{"num_hidden_layers": 8, "hidden_size": 128, "num_key_value_heads": 4, "norm_place": "pre", "positions": "rope", "qk_norm": true, "parallel_block": false, "init_std_up": 0.0388, "decay_shape": "linear", "final_lr_fraction": 0.05, "batch_tokens": [8192, 16384], "max_steps": 10172}
Each number is 200 + 30 x the weight over the matrix's rms, rounded and kept within 0 to 999. Layers, rows and columns count from 0.

# layer 3 attention key, 128x128, rms 0.254, rows 113-127, columns 0-127
167,197,197,263,233,189,215,170,225,195,191,183,211,228,151,183,241,146,203,231,206,184,237,231,151,220,201,220,198,238,195,174,197,206,231,187,198,209,193,172,248,211,209,160,211,213,161,219,221,223,241,163,178,212,183,225,177,173,189,179,141,192,184,160,233,163,226,267,239,218,245,225,176,185,213,161,182,250,219,187,210,201,184,205,134,294,190,184,208,131,167,216,204,172,217,185,199,166,180,180,197,212,205,191,181,198,208,209,257,217,209,246,201,183,189,192,194,187,197,161,221,221,222,247,214,181,196,210
201,210,225,258,199,215,232,231,149,204,187,235,170,221,178,240,181,242,208,188,219,223,196,179,154,206,253,185,246,199,205,189,196,253,169,240,225,189,180,194,259,204,174,181,157,181,200,211,132,209,241,202,206,160,209,214,203,239,209,207,199,191,215,154,204,200,184,182,136,173,162,189,223,204,206,207,198,174,242,206,191,198,260,183,194,134,223,218,228,169,189,153,194,173,202,167,207,172,159,215,209,184,191,183,223,190,167,176,214,182,198,175,218,189,160,174,174,221,188,129,159,210,228,234,208,216,168,170
183,223,234,171,225,172,203,215,149,183,193,219,224,215,190,233,239,213,171,206,218,213,194,240,252,179,222,281,206,200,212,221,204,225,212,192,174,218,200,163,245,234,198,194,172,185,246,216,208,193,181,162,204,210,264,181,261,188,166,215,225,247,182,127,198,229,168,175,182,191,159,227,162,196,201,202,148,213,167,202,172,173,209,234,214,194,167,198,245,220,184,210,158,221,240,198,209,214,185,153,184,165,204,180,186,216,211,221,181,175,162,179,221,210,210,244,218,179,217,162,202,204,208,197,247,182,167,191
162,207,166,241,189,228,209,206,227,163,195,193,207,217,194,199,184,167,191,222,218,159,190,220,194,192,201,237,212,215,190,193,159,187,186,210,174,213,193,195,170,155,222,232,184,265,197,188,192,200,236,239,172,193,225,204,178,201,191,175,213,175,192,214,226,160,159,229,170,155,222,203,181,213,188,227,241,237,189,197,211,244,181,216,243,192,212,212,207,236,233,211,225,177,208,203,139,179,228,178,211,223,231,185,194,246,183,153,170,232,213,163,205,191,221,191,213,146,232,198,94,193,200,169,213,234,228,196
175,179,200,214,209,185,251,141,169,182,202,170,219,166,212,213,227,233,241,247,241,251,187,203,166,199,205,196,198,204,198,209,209,180,197,245,218,144,144,162,180,205,202,205,210,199,289,220,210,232,208,121,151,165,257,201,197,243,209,201,160,197,206,240,221,197,189,190,194,185,238,230,201,219,210,227,224,197,211,164,171,235,228,239,221,209,235,231,116,206,241,202,245,235,195,210,184,196,218,174,226,226,166,215,192,161,221,212,220,183,203,148,178,208,158,177,201,253,222,180,219,159,219,206,216,218,240,226
245,236,202,190,196,184,233,237,198,217,243,158,203,204,152,222,235,193,200,157,155,191,199,193,180,190,245,164,234,200,211,240,213,233,205,208,152,156,230,174,254,194,202,159,157,198,212,189,198,191,204,185,225,203,185,231,208,182,186,215,187,195,245,202,221,165,191,254,191,181,213,197,184,230,188,215,235,173,204,192,230,188,192,221,215,176,173,208,178,180,146,207,191,191,187,151,184,244,198,210,206,175,152,191,158,231,202,221,213,243,216,170,154,194,135,176,209,158,206,207,203,189,223,193,205,249,151,194
224,214,194,200,150,241,197,206,200,181,202,241,230,257,163,200,233,210,191,197,188,171,176,160,214,205,271,198,210,148,205,185,153,238,225,233,234,196,178,201,236,257,205,232,210,210,160,173,206,177,199,165,180,181,169,197,237,213,209,158,160,188,185,173,187,227,186,239,235,217,197,238,132,173,162,213,192,219,186,223,139,223,197,201,187,196,178,229,162,216,170,202,205,159,202,189,191,210,195,192,191,169,156,210,198,210,200,224,202,149,199,197,194,271,214,177,152,225,187,225,192,230,173,224,178,165,166,204
217,219,239,216,141,213,206,250,181,218,211,161,232,228,208,256,272,212,230,202,176,164,211,197,205,173,137,207,280,217,158,153,237,183,177,190,150,224,187,225,251,243,189,202,190,203,190,210,226,222,229,155,164,221,176,226,181,164,153,270,209,193,183,173,221,205,196,207,146,237,198,195,221,225,221,198,162,193,226,234,250,223,217,219,204,224,273,227,181,205,276,238,143,124,193,158,207,212,231,174,218,176,294,152,226,168,185,208,168,235,149,161,193,210,241,205,168,188,195,214,234,180,202,173,210,180,218,168
206,180,190,206,221,203,237,199,194,213,179,166,263,252,217,178,190,221,180,189,202,233,247,146,169,197,212,178,210,182,229,233,250,194,262,207,212,230,180,195,203,213,186,229,207,186,212,174,181,233,196,200,213,186,222,233,214,174,196,227,170,134,239,138,209,236,166,222,160,191,186,171,204,230,193,162,183,214,223,195,196,190,174,198,180,164,187,197,230,218,197,178,208,198,236,186,248,160,232,186,187,140,180,222,148,168,222,249,189,204,169,162,135,226,176,134,212,148,187,179,203,244,184,205,163,206,145,245
194,227,193,218,206,228,199,195,196,206,205,174,207,174,166,229,207,206,190,163,236,197,181,214,254,220,150,205,240,175,157,122,237,249,206,200,272,256,152,133,200,184,212,214,207,196,184,200,214,242,218,196,156,231,229,204,184,212,180,232,212,260,149,166,167,217,193,198,233,148,188,247,208,180,223,217,213,227,177,221,180,157,186,195,140,198,180,192,236,215,199,213,216,247,211,223,201,186,190,211,138,199,178,151,206,163,201,164,134,241,188,239,233,214,183,230,200,210,215,228,229,228,247,248,190,198,204,161
217,158,170,182,174,146,165,235,178,197,195,227,185,229,203,236,169,156,216,196,194,213,200,167,158,229,220,162,201,157,209,193,239,187,254,204,191,195,218,215,216,227,216,163,202,194,203,219,194,237,231,186,207,213,224,258,181,167,228,162,205,187,256,156,242,246,253,187,161,242,172,181,206,221,222,197,194,199,171,214,183,216,170,223,213,208,179,200,177,192,196,187,141,203,204,199,223,142,231,156,196,258,167,162,223,238,214,226,207,269,172,235,197,246,174,186,165,184,204,220,177,163,225,212,197,216,192,240
261,217,175,173,215,178,212,141,205,140,213,196,192,222,203,171,186,209,227,211,218,216,211,205,164,214,168,216,178,186,239,141,155,251,167,211,200,153,200,201,202,191,233,181,170,213,186,192,231,208,201,176,232,183,195,117,185,185,203,179,172,195,225,180,177,229,270,148,167,246,153,186,269,215,176,211,206,239,182,234,244,200,188,187,195,228,246,176,186,201,207,144,225,145,182,195,221,194,181,183,161,203,117,149,161,179,217,210,274,227,228,221,214,199,201,188,194,208,266,171,213,203,205,225,220,122,237,182
222,188,233,151,191,226,169,228,215,231,144,186,242,196,197,152,200,196,196,188,213,244,242,181,211,182,199,179,145,179,227,201,207,179,177,198,188,189,222,208,218,176,164,247,186,212,262,221,255,170,200,172,187,208,159,238,234,218,179,208,198,289,208,171,197,179,196,167,192,224,190,199,185,215,183,159,182,205,215,216,203,236,179,213,195,227,219,239,130,181,221,157,215,146,201,192,194,201,244,208,199,216,237,167,210,182,196,204,263,247,197,201,197,246,128,173,185,199,162,207,184,244,225,165,219,168,196,215
220,197,196,205,197,231,156,213,238,209,217,199,201,234,191,235,156,207,200,242,202,196,169,243,177,209,231,170,240,213,134,191,150,203,143,174,216,230,181,132,160,236,202,233,257,214,187,196,223,187,201,194,172,206,176,191,193,155,168,177,162,183,185,191,238,186,196,220,183,223,252,208,184,182,173,234,198,198,227,172,244,159,210,248,189,193,219,187,237,227,153,198,206,210,164,187,198,207,165,288,172,188,220,189,249,176,246,253,173,194,181,177,205,218,238,167,234,208,240,227,199,195,209,238,192,203,155,195
205,225,157,244,239,216,187,182,217,240,203,257,188,151,163,211,167,270,191,206,173,191,194,208,162,170,155,182,147,195,220,185,183,204,226,207,151,191,159,218,193,192,209,191,171,260,238,218,203,191,162,204,182,213,233,242,239,198,222,200,219,206,259,206,206,205,156,156,208,134,217,195,221,186,204,147,161,190,192,152,228,201,183,198,193,175,120,189,229,229,213,190,197,185,159,148,161,149,228,202,256,213,149,205,210,226,183,188,159,192,270,179,233,208,197,183,200,221,194,202,171,195,197,206,167,188,187,163
# layer 3 attention query, 128x128, rms 0.252, rows 114-127, columns 0-127
212,162,206,182,178,208,184,198,203,207,177,178,211,213,133,228,144,217,211,157,120,192,226,167,204,203,156,163,190,199,187,242,237,238,190,139,202,235,262,199,245,248,183,240,244,197,131,246,187,183,209,151,218,191,188,182,212,228,227,175,157,251,218,219,180,172,248,205,209,191,198,220,202,199,204,171,210,192,206,246,138,179,196,244,224,267,200,207,212,195,202,244,221,211,207,180,173,200,171,153,187,186,196,206,179,230,158,182,220,143,194,193,208,186,195,173,254,170,155,220,190,239,195,194,184,223,185,185
238,221,197,236,261,204,187,218,219,235,144,243,147,240,265,139,194,209,186,265,197,192,238,157,176,242,205,171,153,186,193,129,196,165,187,146,246,245,204,170,212,213,181,181,192,222,175,182,215,223,232,238,175,241,206,174,196,215,170,149,203,193,189,187,211,187,146,267,153,236,226,153,185,142,240,201,184,185,209,209,191,178,193,166,153,217,223,201,185,190,223,188,248,241,207,146,154,181,211,172,192,182,240,161,214,220,169,161,202,181,188,200,225,222,219,200,175,247,176,205,168,217,211,209,144,204,205,179
183,172,193,222,230,226,206,224,192,251,205,188,193,237,142,220,190,160,200,170,217,215,207,210,171,191,173,202,210,185,186,234,239,170,176,212,218,251,150,223,231,257,201,173,202,271,282,206,178,256,255,225,214,172,204,184,210,213,136,161,163,193,216,200,202,222,190,114,234,215,163,227,150,209,183,181,209,231,121,251,186,181,185,246,176,218,202,166,227,166,143,173,156,204,199,188,270,186,223,226,177,188,242,196,218,193,204,179,203,190,158,249,180,224,207,190,236,183,210,144,233,184,235,196,182,216,209,246
209,237,245,139,241,222,237,219,185,206,211,206,175,186,188,186,220,203,180,244,243,222,246,158,205,178,171,215,205,218,208,212,208,282,208,229,213,167,208,240,182,153,229,218,244,207,121,181,200,174,245,227,180,201,186,245,217,191,169,172,201,182,259,163,194,175,189,151,211,198,189,157,217,186,174,199,187,244,164,241,216,183,174,182,195,200,166,150,240,191,224,199,159,165,210,237,189,205,183,168,280,175,213,170,199,221,201,184,160,214,205,240,177,270,228,208,136,186,184,147,199,195,191,217,223,173,225,220
226,190,149,227,213,212,179,273,214,198,208,229,169,188,181,191,193,227,208,148,204,215,167,210,179,194,228,265,240,219,217,197,236,174,209,233,200,199,161,289,267,245,191,123,225,145,185,157,175,165,175,235,197,169,204,206,199,196,178,185,230,226,161,240,228,181,198,175,189,173,234,236,223,212,217,191,188,218,218,262,175,177,182,234,174,222,163,160,282,218,159,221,186,249,215,187,175,168,190,189,162,250,165,220,146,149,216,247,182,239,243,155,243,180,231,230,185,179,162,198,212,216,222,199,219,186,193,207
178,186,189,230,195,166,241,174,202,149,198,238,128,169,225,167,223,208,261,209,162,216,172,202,231,161,159,215,163,217,225,151,218,222,182,204,194,216,188,197,203,151,208,173,166,185,192,192,233,211,260,152,222,187,169,219,206,201,262,185,226,247,174,203,147,207,199,183,213,217,135,144,202,237,227,141,207,167,211,204,189,186,208,216,189,238,230,217,232,166,191,167,223,252,200,183,172,199,161,160,231,196,170,220,212,168,172,201,125,235,186,223,197,146,206,225,242,205,262,220,218,201,172,195,180,228,208,180
185,232,202,182,246,176,175,255,214,165,182,206,151,152,202,215,233,193,160,140,169,239,195,179,232,236,177,177,238,224,155,172,156,135,209,201,195,163,192,239,220,258,234,175,215,161,211,209,198,190,179,209,198,194,188,177,256,240,186,165,164,187,205,186,169,208,174,208,240,205,175,268,218,198,187,221,215,237,183,231,285,196,214,220,241,211,182,215,229,257,225,230,187,240,236,141,230,180,147,185,149,202,219,198,189,230,156,153,226,175,213,176,193,188,148,208,245,139,180,230,191,201,202,209,206,168,187,180
187,196,171,199,184,141,180,134,186,190,191,247,245,169,196,200,164,246,211,223,217,203,165,132,206,211,198,152,173,218,176,197,187,167,217,212,206,178,255,205,251,212,199,154,215,232,168,193,236,202,213,186,219,190,201,169,227,175,211,161,249,179,155,167,200,198,231,181,197,250,236,181,223,167,200,179,190,217,184,173,147,210,234,210,214,210,196,194,206,148,166,175,142,152,268,217,214,122,215,138,185,190,174,230,192,199,173,233,218,235,246,188,239,232,188,148,192,243,179,277,180,232,249,234,262,203,203,227
233,131,237,175,194,183,250,193,227,217,176,180,191,179,198,219,219,232,174,217,234,191,221,183,182,146,183,261,244,134,154,201,207,175,263,197,188,198,239,237,220,180,147,202,176,211,197,160,196,233,220,184,203,211,224,230,170,224,208,216,195,186,171,192,187,216,165,184,173,246,195,219,224,229,199,184,173,181,216,225,189,177,226,166,225,229,190,177,155,228,201,199,187,209,214,185,269,180,233,166,235,206,166,209,200,182,223,218,210,184,200,226,205,191,220,228,182,215,229,187,208,206,141,172,222,236,222,278
218,177,207,193,199,192,189,179,194,196,211,210,171,193,240,283,222,221,173,226,175,134,161,193,202,212,204,176,170,175,161,176,191,160,196,214,161,203,218,201,183,147,195,215,201,209,199,197,230,159,164,210,206,176,235,177,168,153,160,225,187,187,166,218,175,223,199,223,228,176,184,250,226,167,207,168,228,200,246,188,187,213,252,161,142,212,222,227,228,188,180,239,241,183,244,221,148,215,195,232,233,178,227,238,217,162,184,179,179,152,244,157,174,235,166,141,227,212,180,213,200,181,195,170,221,202,269,175
241,219,215,178,152,232,178,200,171,169,203,169,178,182,225,252,223,213,173,187,171,201,173,170,212,200,250,221,255,199,188,225,247,183,209,210,202,214,213,215,191,196,242,220,188,207,197,214,200,186,204,173,166,179,210,236,225,168,239,195,200,197,190,196,158,206,186,180,169,170,153,191,171,181,168,176,195,193,156,218,198,215,155,188,165,260,234,163,188,215,250,136,175,207,176,203,246,196,251,208,200,177,159,217,207,160,254,161,222,222,190,277,161,221,185,227,140,243,184,201,202,178,220,209,212,238,220,194
235,223,210,189,229,237,174,251,226,191,204,212,195,213,192,234,200,206,170,179,204,187,217,169,198,203,201,216,187,211,187,247,257,227,209,208,166,231,191,154,205,188,242,186,195,214,233,187,209,202,169,206,240,199,192,245,195,158,213,177,204,180,168,159,197,154,162,174,187,203,193,176,214,241,240,229,197,267,198,193,177,169,136,217,227,216,184,220,212,271,149,203,188,181,243,218,183,182,191,246,183,240,162,214,190,235,153,210,202,188,229,177,232,194,167,194,166,169,239,240,231,207,242,195,195,251,165,188
211,223,132,179,247,207,221,212,191,217,237,184,243,226,199,206,222,172,189,200,180,189,203,219,271,198,240,205,206,209,207,228,179,220,243,211,162,201,191,204,209,198,231,189,177,189,227,234,215,171,227,190,246,275,226,189,151,249,180,235,202,202,222,188,171,225,171,208,213,190,196,189,223,152,231,193,220,248,159,254,246,217,192,207,134,248,252,198,223,156,231,194,211,214,179,208,202,172,241,158,277,214,222,167,234,204,218,210,231,178,167,165,192,189,228,217,209,147,190,189,188,184,254,219,258,219,192,177
210,178,181,266,248,262,212,206,224,200,180,211,216,237,193,173,211,157,240,186,244,174,172,225,228,215,197,199,192,147,211,197,206,195,226,197,240,211,236,191,188,214,170,181,207,241,184,167,210,157,215,229,215,170,163,198,137,211,234,228,209,202,180,129,211,198,214,210,142,192,202,185,212,253,219,234,251,182,207,190,161,203,188,208,267,203,204,197,190,213,212,137,231,211,161,209,166,227,159,211,191,190,195,243,155,222,242,187,176,232,181,206,161,149,196,233,191,209,222,234,144,192,144,194,208,142,205,209
# layer 3 attention value, 128x128, rms 0.291, rows 96-108, columns 0-127
179,228,193,297,144,192,200,208,172,194,253,219,206,174,170,143,200,178,189,161,158,176,196,174,197,263,193,190,170,166,178,161,201,197,214,230,221,218,155,150,208,251,195,185,182,208,161,248,192,228,156,144,183,170,132,165,225,241,225,214,119,168,239,179,161,206,174,179,217,181,182,204,174,176,224,232,201,205,222,253,200,151,272,152,233,191,211,257,234,231,151,192,161,175,172,211,162,215,208,181,191,198,206,195,260,181,189,174,235,220,242,217,189,226,166,188,179,197,183,157,171,194,175,189,252,189,209,161
227,217,145,261,222,217,254,183,200,180,228,224,226,187,167,204,168,211,175,262,162,181,200,215,188,168,212,229,202,203,307,156,243,181,150,201,200,191,180,203,229,204,163,166,224,205,217,193,152,190,197,186,213,224,209,134,194,218,146,205,188,192,202,181,235,183,191,264,157,222,192,251,181,236,234,192,216,220,179,212,173,210,200,218,175,219,184,236,221,215,202,197,245,208,200,211,207,202,164,194,216,142,206,193,178,196,225,203,197,170,228,148,231,218,237,164,216,214,175,205,191,206,181,191,173,206,170,254
192,252,212,179,224,223,154,221,201,153,193,206,216,210,153,160,174,193,193,183,173,221,258,151,158,183,178,180,188,218,225,155,195,193,192,169,211,192,168,166,169,178,150,227,181,211,258,163,220,199,205,163,194,227,233,226,241,157,244,187,144,236,202,251,173,208,253,201,209,204,203,226,200,200,147,229,195,209,165,286,160,218,182,223,239,187,186,170,183,213,219,233,224,211,221,255,257,199,242,152,241,242,174,226,249,217,162,202,184,142,220,233,206,196,213,249,201,225,258,167,203,178,172,192,198,198,258,184
211,233,174,192,162,168,185,146,254,146,227,206,165,194,201,221,226,197,184,189,200,235,213,148,211,206,255,207,212,181,156,179,176,194,215,197,223,192,212,186,179,205,205,218,247,214,158,228,192,200,201,153,159,212,150,216,191,227,146,211,145,199,169,203,185,222,272,261,183,209,211,198,243,198,202,216,165,179,226,163,203,261,181,255,219,158,230,161,238,249,203,245,200,221,196,251,246,174,238,227,178,183,163,251,192,191,210,243,192,235,215,166,171,162,160,127,236,225,232,159,233,241,210,170,124,200,174,276
197,203,186,206,219,239,269,195,220,219,189,161,204,252,259,195,206,166,200,142,179,178,193,240,179,210,182,252,219,191,183,176,226,246,219,187,220,190,230,136,184,175,202,158,168,205,211,196,233,185,205,125,201,203,136,188,221,202,132,174,215,179,194,193,169,190,197,200,201,184,186,201,173,206,180,208,150,240,166,202,202,213,183,245,217,270,252,237,168,207,232,158,208,143,162,206,188,209,247,201,161,226,221,166,153,218,284,212,182,205,153,207,222,272,209,217,177,231,244,146,187,189,241,199,255,234,187,244
219,238,178,232,221,166,141,182,218,206,214,254,248,203,241,224,178,241,250,167,198,165,184,179,216,205,225,214,126,191,134,180,249,302,203,186,227,184,191,246,192,199,171,200,212,201,206,178,215,172,242,228,204,200,188,192,187,209,246,222,189,180,179,227,158,196,184,249,266,189,231,192,215,185,271,193,205,198,153,188,207,180,201,175,240,208,135,229,155,209,190,186,207,222,197,173,190,191,194,137,187,207,192,210,196,223,151,173,246,203,188,268,224,184,214,196,160,122,168,225,200,213,252,175,191,203,207,170
229,177,156,221,183,176,237,204,145,168,197,245,231,176,204,150,294,187,174,173,213,267,171,253,167,169,186,167,156,207,161,282,226,156,196,199,220,127,195,232,227,235,234,163,186,160,206,151,260,181,211,149,181,129,184,181,212,191,231,226,113,211,190,141,194,214,161,228,211,220,115,212,224,231,190,228,292,216,242,187,231,186,172,183,125,159,267,198,173,224,177,200,205,202,178,198,212,196,189,216,160,248,160,174,185,159,245,191,169,213,198,196,215,205,179,100,197,148,180,242,236,172,172,225,231,214,211,130
173,199,257,229,203,189,182,249,163,260,220,108,220,231,214,222,203,203,160,239,199,216,227,186,243,224,220,205,118,169,267,208,210,225,217,223,208,182,240,177,248,232,223,213,225,190,224,210,173,277,164,102,208,211,201,188,246,180,229,191,251,194,238,213,146,194,257,263,188,139,229,246,221,181,183,204,242,188,232,204,213,220,225,185,202,228,217,174,221,183,194,174,190,221,218,158,186,205,165,216,204,184,170,208,221,224,186,157,209,179,170,216,191,225,110,221,222,115,195,204,194,194,214,157,199,189,162,193
195,207,183,212,209,235,213,226,187,223,207,142,194,172,170,153,234,170,175,233,195,198,176,194,190,163,202,245,207,170,195,163,237,144,163,177,240,213,215,193,161,174,191,189,235,240,243,167,233,221,191,220,175,151,182,229,188,217,235,202,177,216,172,173,209,203,207,190,216,187,196,207,180,195,191,148,230,164,258,216,181,189,157,201,201,225,222,203,200,206,195,168,204,206,192,231,201,209,238,197,156,162,214,205,228,219,192,212,237,229,156,210,225,196,185,166,167,187,210,208,198,220,217,171,240,193,205,235
212,250,236,229,187,178,174,212,219,188,175,181,168,168,149,182,283,228,182,197,283,166,189,189,179,141,216,178,230,215,237,199,233,173,235,237,204,137,241,188,184,257,190,198,183,305,177,201,185,226,219,180,219,179,146,233,163,181,142,211,204,237,215,230,178,186,255,173,212,219,170,198,236,230,195,288,196,250,217,211,240,171,166,232,144,178,198,162,210,134,165,187,236,190,242,172,242,140,180,187,201,218,244,196,198,158,210,188,219,210,209,174,212,224,219,187,193,213,165,208,185,224,181,218,153,184,148,190
210,157,260,190,225,161,157,219,189,143,214,221,265,219,158,194,184,192,185,164,187,201,216,207,185,201,161,144,205,158,170,173,182,150,172,182,226,244,193,282,211,182,171,209,193,192,213,256,196,182,203,150,212,254,190,188,190,205,217,167,135,175,208,177,207,171,177,204,248,256,222,255,168,212,160,193,215,183,256,251,232,193,207,153,186,215,173,221,215,194,246,211,144,185,172,225,209,219,197,201,220,201,217,225,176,135,162,212,161,233,170,219,201,224,164,209,250,209,171,229,172,256,240,192,258,213,186,208
138,249,230,142,236,155,201,201,149,197,190,177,202,182,189,212,229,271,162,150,197,181,202,182,212,169,131,181,207,269,195,198,168,229,174,202,185,120,169,169,178,215,162,195,134,168,189,148,165,224,181,193,182,201,276,219,194,212,209,148,150,216,202,215,176,233,217,221,193,207,246,211,191,167,230,227,229,275,155,188,237,247,252,216,225,186,255,223,159,166,301,183,195,268,215,188,206,152,242,211,141,212,160,175,128,167,217,213,270,233,174,248,235,211,253,181,207,196,208,191,184,210,169,268,197,193,201,228
164,180,229,192,167,235,268,177,184,220,213,203,207,210,209,121,159,201,175,188,214,175,135,178,207,220,177,220,195,206,218,231,214,199,252,175,135,145,189,233,139,191,216,236,239,206,239,221,195,233,187,214,177,191,230,195,195,212,260,183,151,228,151,203,154,224,240,162,204,204,238,183,191,210,173,152,244,218,195,231,175,208,148,178,181,189,200,151,228,220,165,140,187,188,158,194,212,196,126,187,261,235,167,204,216,227,183,219,192,202,111,190,223,187,218,168,157,216,194,205,213,160,175,222,208,211,214,182
# layer 3 attention output (transposed), 128x128, rms 0.261, rows 96-108, columns 0-127
152,230,194,221,229,215,223,166,200,209,212,209,207,246,216,203,251,235,204,241,186,227,214,175,183,173,202,259,203,149,144,227,236,226,179,210,206,230,189,238,259,195,207,184,192,197,170,175,155,197,222,227,160,177,180,142,157,211,180,185,229,217,262,230,225,134,210,222,206,186,208,215,182,231,224,212,151,193,150,192,181,228,242,208,215,196,152,275,242,227,236,188,206,153,252,206,226,143,169,149,236,148,151,163,207,161,210,193,191,206,186,222,203,202,193,250,148,189,156,246,199,143,189,182,230,178,197,258
201,192,212,181,144,235,171,221,181,214,243,168,251,140,180,186,230,210,182,246,174,176,188,211,176,219,187,222,217,210,171,194,154,187,185,193,169,205,199,145,235,215,253,231,229,237,181,192,261,257,161,179,192,199,201,204,204,197,172,170,210,244,233,166,211,230,150,232,164,246,171,212,226,181,197,161,189,217,155,202,218,179,198,204,184,224,216,210,199,237,158,200,186,184,181,215,200,186,259,173,143,183,137,237,195,210,184,237,188,222,220,128,137,205,218,117,219,167,209,186,222,199,184,249,194,173,178,173
175,174,204,187,191,169,137,231,227,184,177,162,222,219,249,188,239,222,203,201,224,187,205,206,234,213,226,185,238,174,236,223,250,196,152,216,209,186,217,194,244,174,257,185,180,159,245,215,174,256,227,193,175,209,203,205,168,215,201,161,185,206,198,256,183,211,235,207,208,180,214,156,234,161,197,180,183,220,236,197,196,234,238,137,199,241,219,172,196,200,229,192,219,180,272,216,197,213,236,236,166,153,218,188,206,201,245,188,175,240,261,191,211,220,209,191,175,200,177,217,254,233,241,201,182,160,218,223
199,155,205,205,182,176,198,154,209,178,160,226,272,196,143,190,215,258,213,244,206,179,183,213,135,169,204,182,210,222,191,224,200,194,273,237,229,204,190,158,234,182,173,166,154,219,164,183,208,208,214,157,180,199,227,211,157,213,186,191,180,250,259,197,235,201,192,262,228,199,204,246,189,204,213,225,221,250,194,183,217,197,140,159,203,210,199,194,162,181,208,220,217,207,208,185,248,167,210,218,184,271,206,199,224,198,143,209,214,209,206,232,183,229,189,217,176,148,218,266,142,150,164,204,263,230,240,211
223,165,200,185,199,184,146,194,254,149,186,245,245,175,257,138,235,175,228,183,230,217,209,201,177,222,159,223,179,184,195,165,224,232,193,244,209,170,218,156,252,215,198,228,182,200,124,156,272,222,191,191,242,190,165,198,206,209,200,182,243,244,211,159,209,192,203,202,247,223,226,215,265,184,148,212,241,235,181,182,147,211,181,205,185,199,252,240,198,217,223,170,290,181,166,187,148,240,229,180,144,241,169,211,196,210,206,198,227,223,251,212,202,172,191,203,166,224,209,163,188,180,221,227,193,188,185,225
203,244,229,187,164,174,202,224,215,225,297,184,184,233,187,195,252,190,186,221,149,190,189,220,200,185,167,244,148,227,164,201,206,188,156,230,219,224,211,179,204,210,195,218,185,199,193,180,187,181,198,216,219,194,221,251,233,210,200,193,242,239,292,189,203,227,155,182,248,205,193,274,221,158,186,234,212,209,204,222,191,185,189,239,167,218,213,202,214,215,229,174,164,212,222,188,172,130,216,176,197,178,292,227,221,147,170,164,218,211,212,234,171,194,195,225,197,211,196,264,235,243,175,175,207,247,187,216
247,225,188,151,201,206,235,164,247,193,239,232,204,191,265,215,229,246,230,148,173,198,161,205,199,251,181,243,170,182,193,244,217,182,249,156,161,228,201,195,228,224,242,298,201,174,226,192,145,139,250,261,234,215,256,166,143,256,183,148,175,150,192,264,194,189,214,229,237,247,262,245,264,283,220,230,177,160,157,166,169,278,240,167,184,179,223,269,127,178,160,170,176,203,173,111,149,192,223,196,182,187,186,148,225,193,206,226,192,241,159,170,225,251,175,198,156,151,246,183,171,213,178,206,154,194,184,221
214,196,208,202,170,185,231,215,159,214,224,133,201,207,214,142,143,214,149,193,151,242,252,175,205,179,265,206,198,175,233,141,210,115,253,183,220,154,153,189,223,209,163,159,220,179,255,144,188,199,231,204,172,181,215,192,178,155,258,205,250,226,177,226,175,219,208,144,180,258,224,230,187,222,207,213,200,211,203,228,186,263,227,184,239,207,155,278,149,233,189,225,218,222,192,224,180,162,174,196,224,190,206,188,158,163,252,218,225,239,187,284,173,182,178,227,188,214,222,250,252,253,171,136,210,188,198,237
223,243,186,215,168,212,196,218,150,235,212,217,212,220,187,129,206,181,215,197,211,206,168,205,216,205,193,266,144,198,256,205,236,180,199,185,165,158,244,224,201,209,209,224,178,192,216,155,211,167,217,210,237,202,227,196,194,262,200,198,175,218,165,174,210,218,167,224,200,201,228,223,212,182,195,231,171,127,182,152,199,250,243,234,220,187,227,207,190,254,229,189,244,191,236,202,204,203,203,190,193,190,191,242,195,228,176,145,245,214,218,181,224,171,159,188,146,232,222,205,169,187,203,138,205,167,196,242
208,131,205,183,219,248,178,180,176,149,143,219,161,239,162,169,197,218,230,174,158,224,203,279,215,225,217,225,194,209,258,213,191,181,181,215,196,258,235,192,191,164,194,217,255,178,192,151,204,243,229,225,230,200,187,236,182,163,240,254,191,242,106,164,154,201,210,180,164,159,156,182,188,212,167,178,239,190,254,168,218,191,176,172,229,266,186,173,237,187,187,187,194,231,164,223,210,213,228,207,226,168,212,174,204,212,201,246,195,246,256,166,201,230,240,207,176,178,193,221,189,186,167,147,219,194,213,186
226,203,206,223,165,220,151,243,237,214,162,256,172,193,184,236,212,149,169,167,232,227,201,161,225,215,199,209,249,187,180,179,219,142,219,193,197,215,238,262,228,226,168,173,214,172,232,232,202,169,193,235,242,161,199,192,252,161,157,179,193,155,165,212,100,210,185,191,165,254,194,208,245,209,197,175,194,171,203,190,201,193,228,201,140,292,157,204,239,240,225,162,193,201,271,176,197,205,169,208,225,188,219,171,180,190,197,181,191,205,165,183,201,194,173,130,195,215,173,212,224,190,251,231,200,229,261,279
196,220,146,194,200,147,233,137,175,188,190,202,187,194,207,224,204,231,182,209,234,204,181,185,190,201,247,209,194,225,237,196,183,255,168,234,187,200,185,121,218,213,199,198,221,235,226,184,165,197,196,192,200,183,237,229,248,222,202,180,217,212,255,208,250,224,234,224,201,178,234,245,273,164,214,214,189,184,171,177,133,213,239,220,183,191,228,207,147,198,209,134,191,229,200,170,180,202,208,206,198,193,153,163,214,158,216,187,308,225,184,221,218,203,193,223,192,213,253,251,223,162,188,221,198,215,214,168
209,175,251,191,219,207,199,207,208,194,199,107,143,216,210,189,196,191,199,200,158,209,204,207,222,219,147,189,199,162,209,174,259,184,214,197,201,158,242,202,228,177,186,257,192,170,238,198,184,214,206,159,289,223,198,207,243,231,220,195,196,219,217,234,205,221,219,185,225,178,173,217,205,191,140,193,273,184,228,185,177,195,206,224,222,234,219,212,150,201,219,215,183,177,177,179,202,185,209,155,201,248,179,210,216,216,195,193,220,173,196,204,171,171,165,210,241,172,203,196,260,240,137,195,183,196,142,220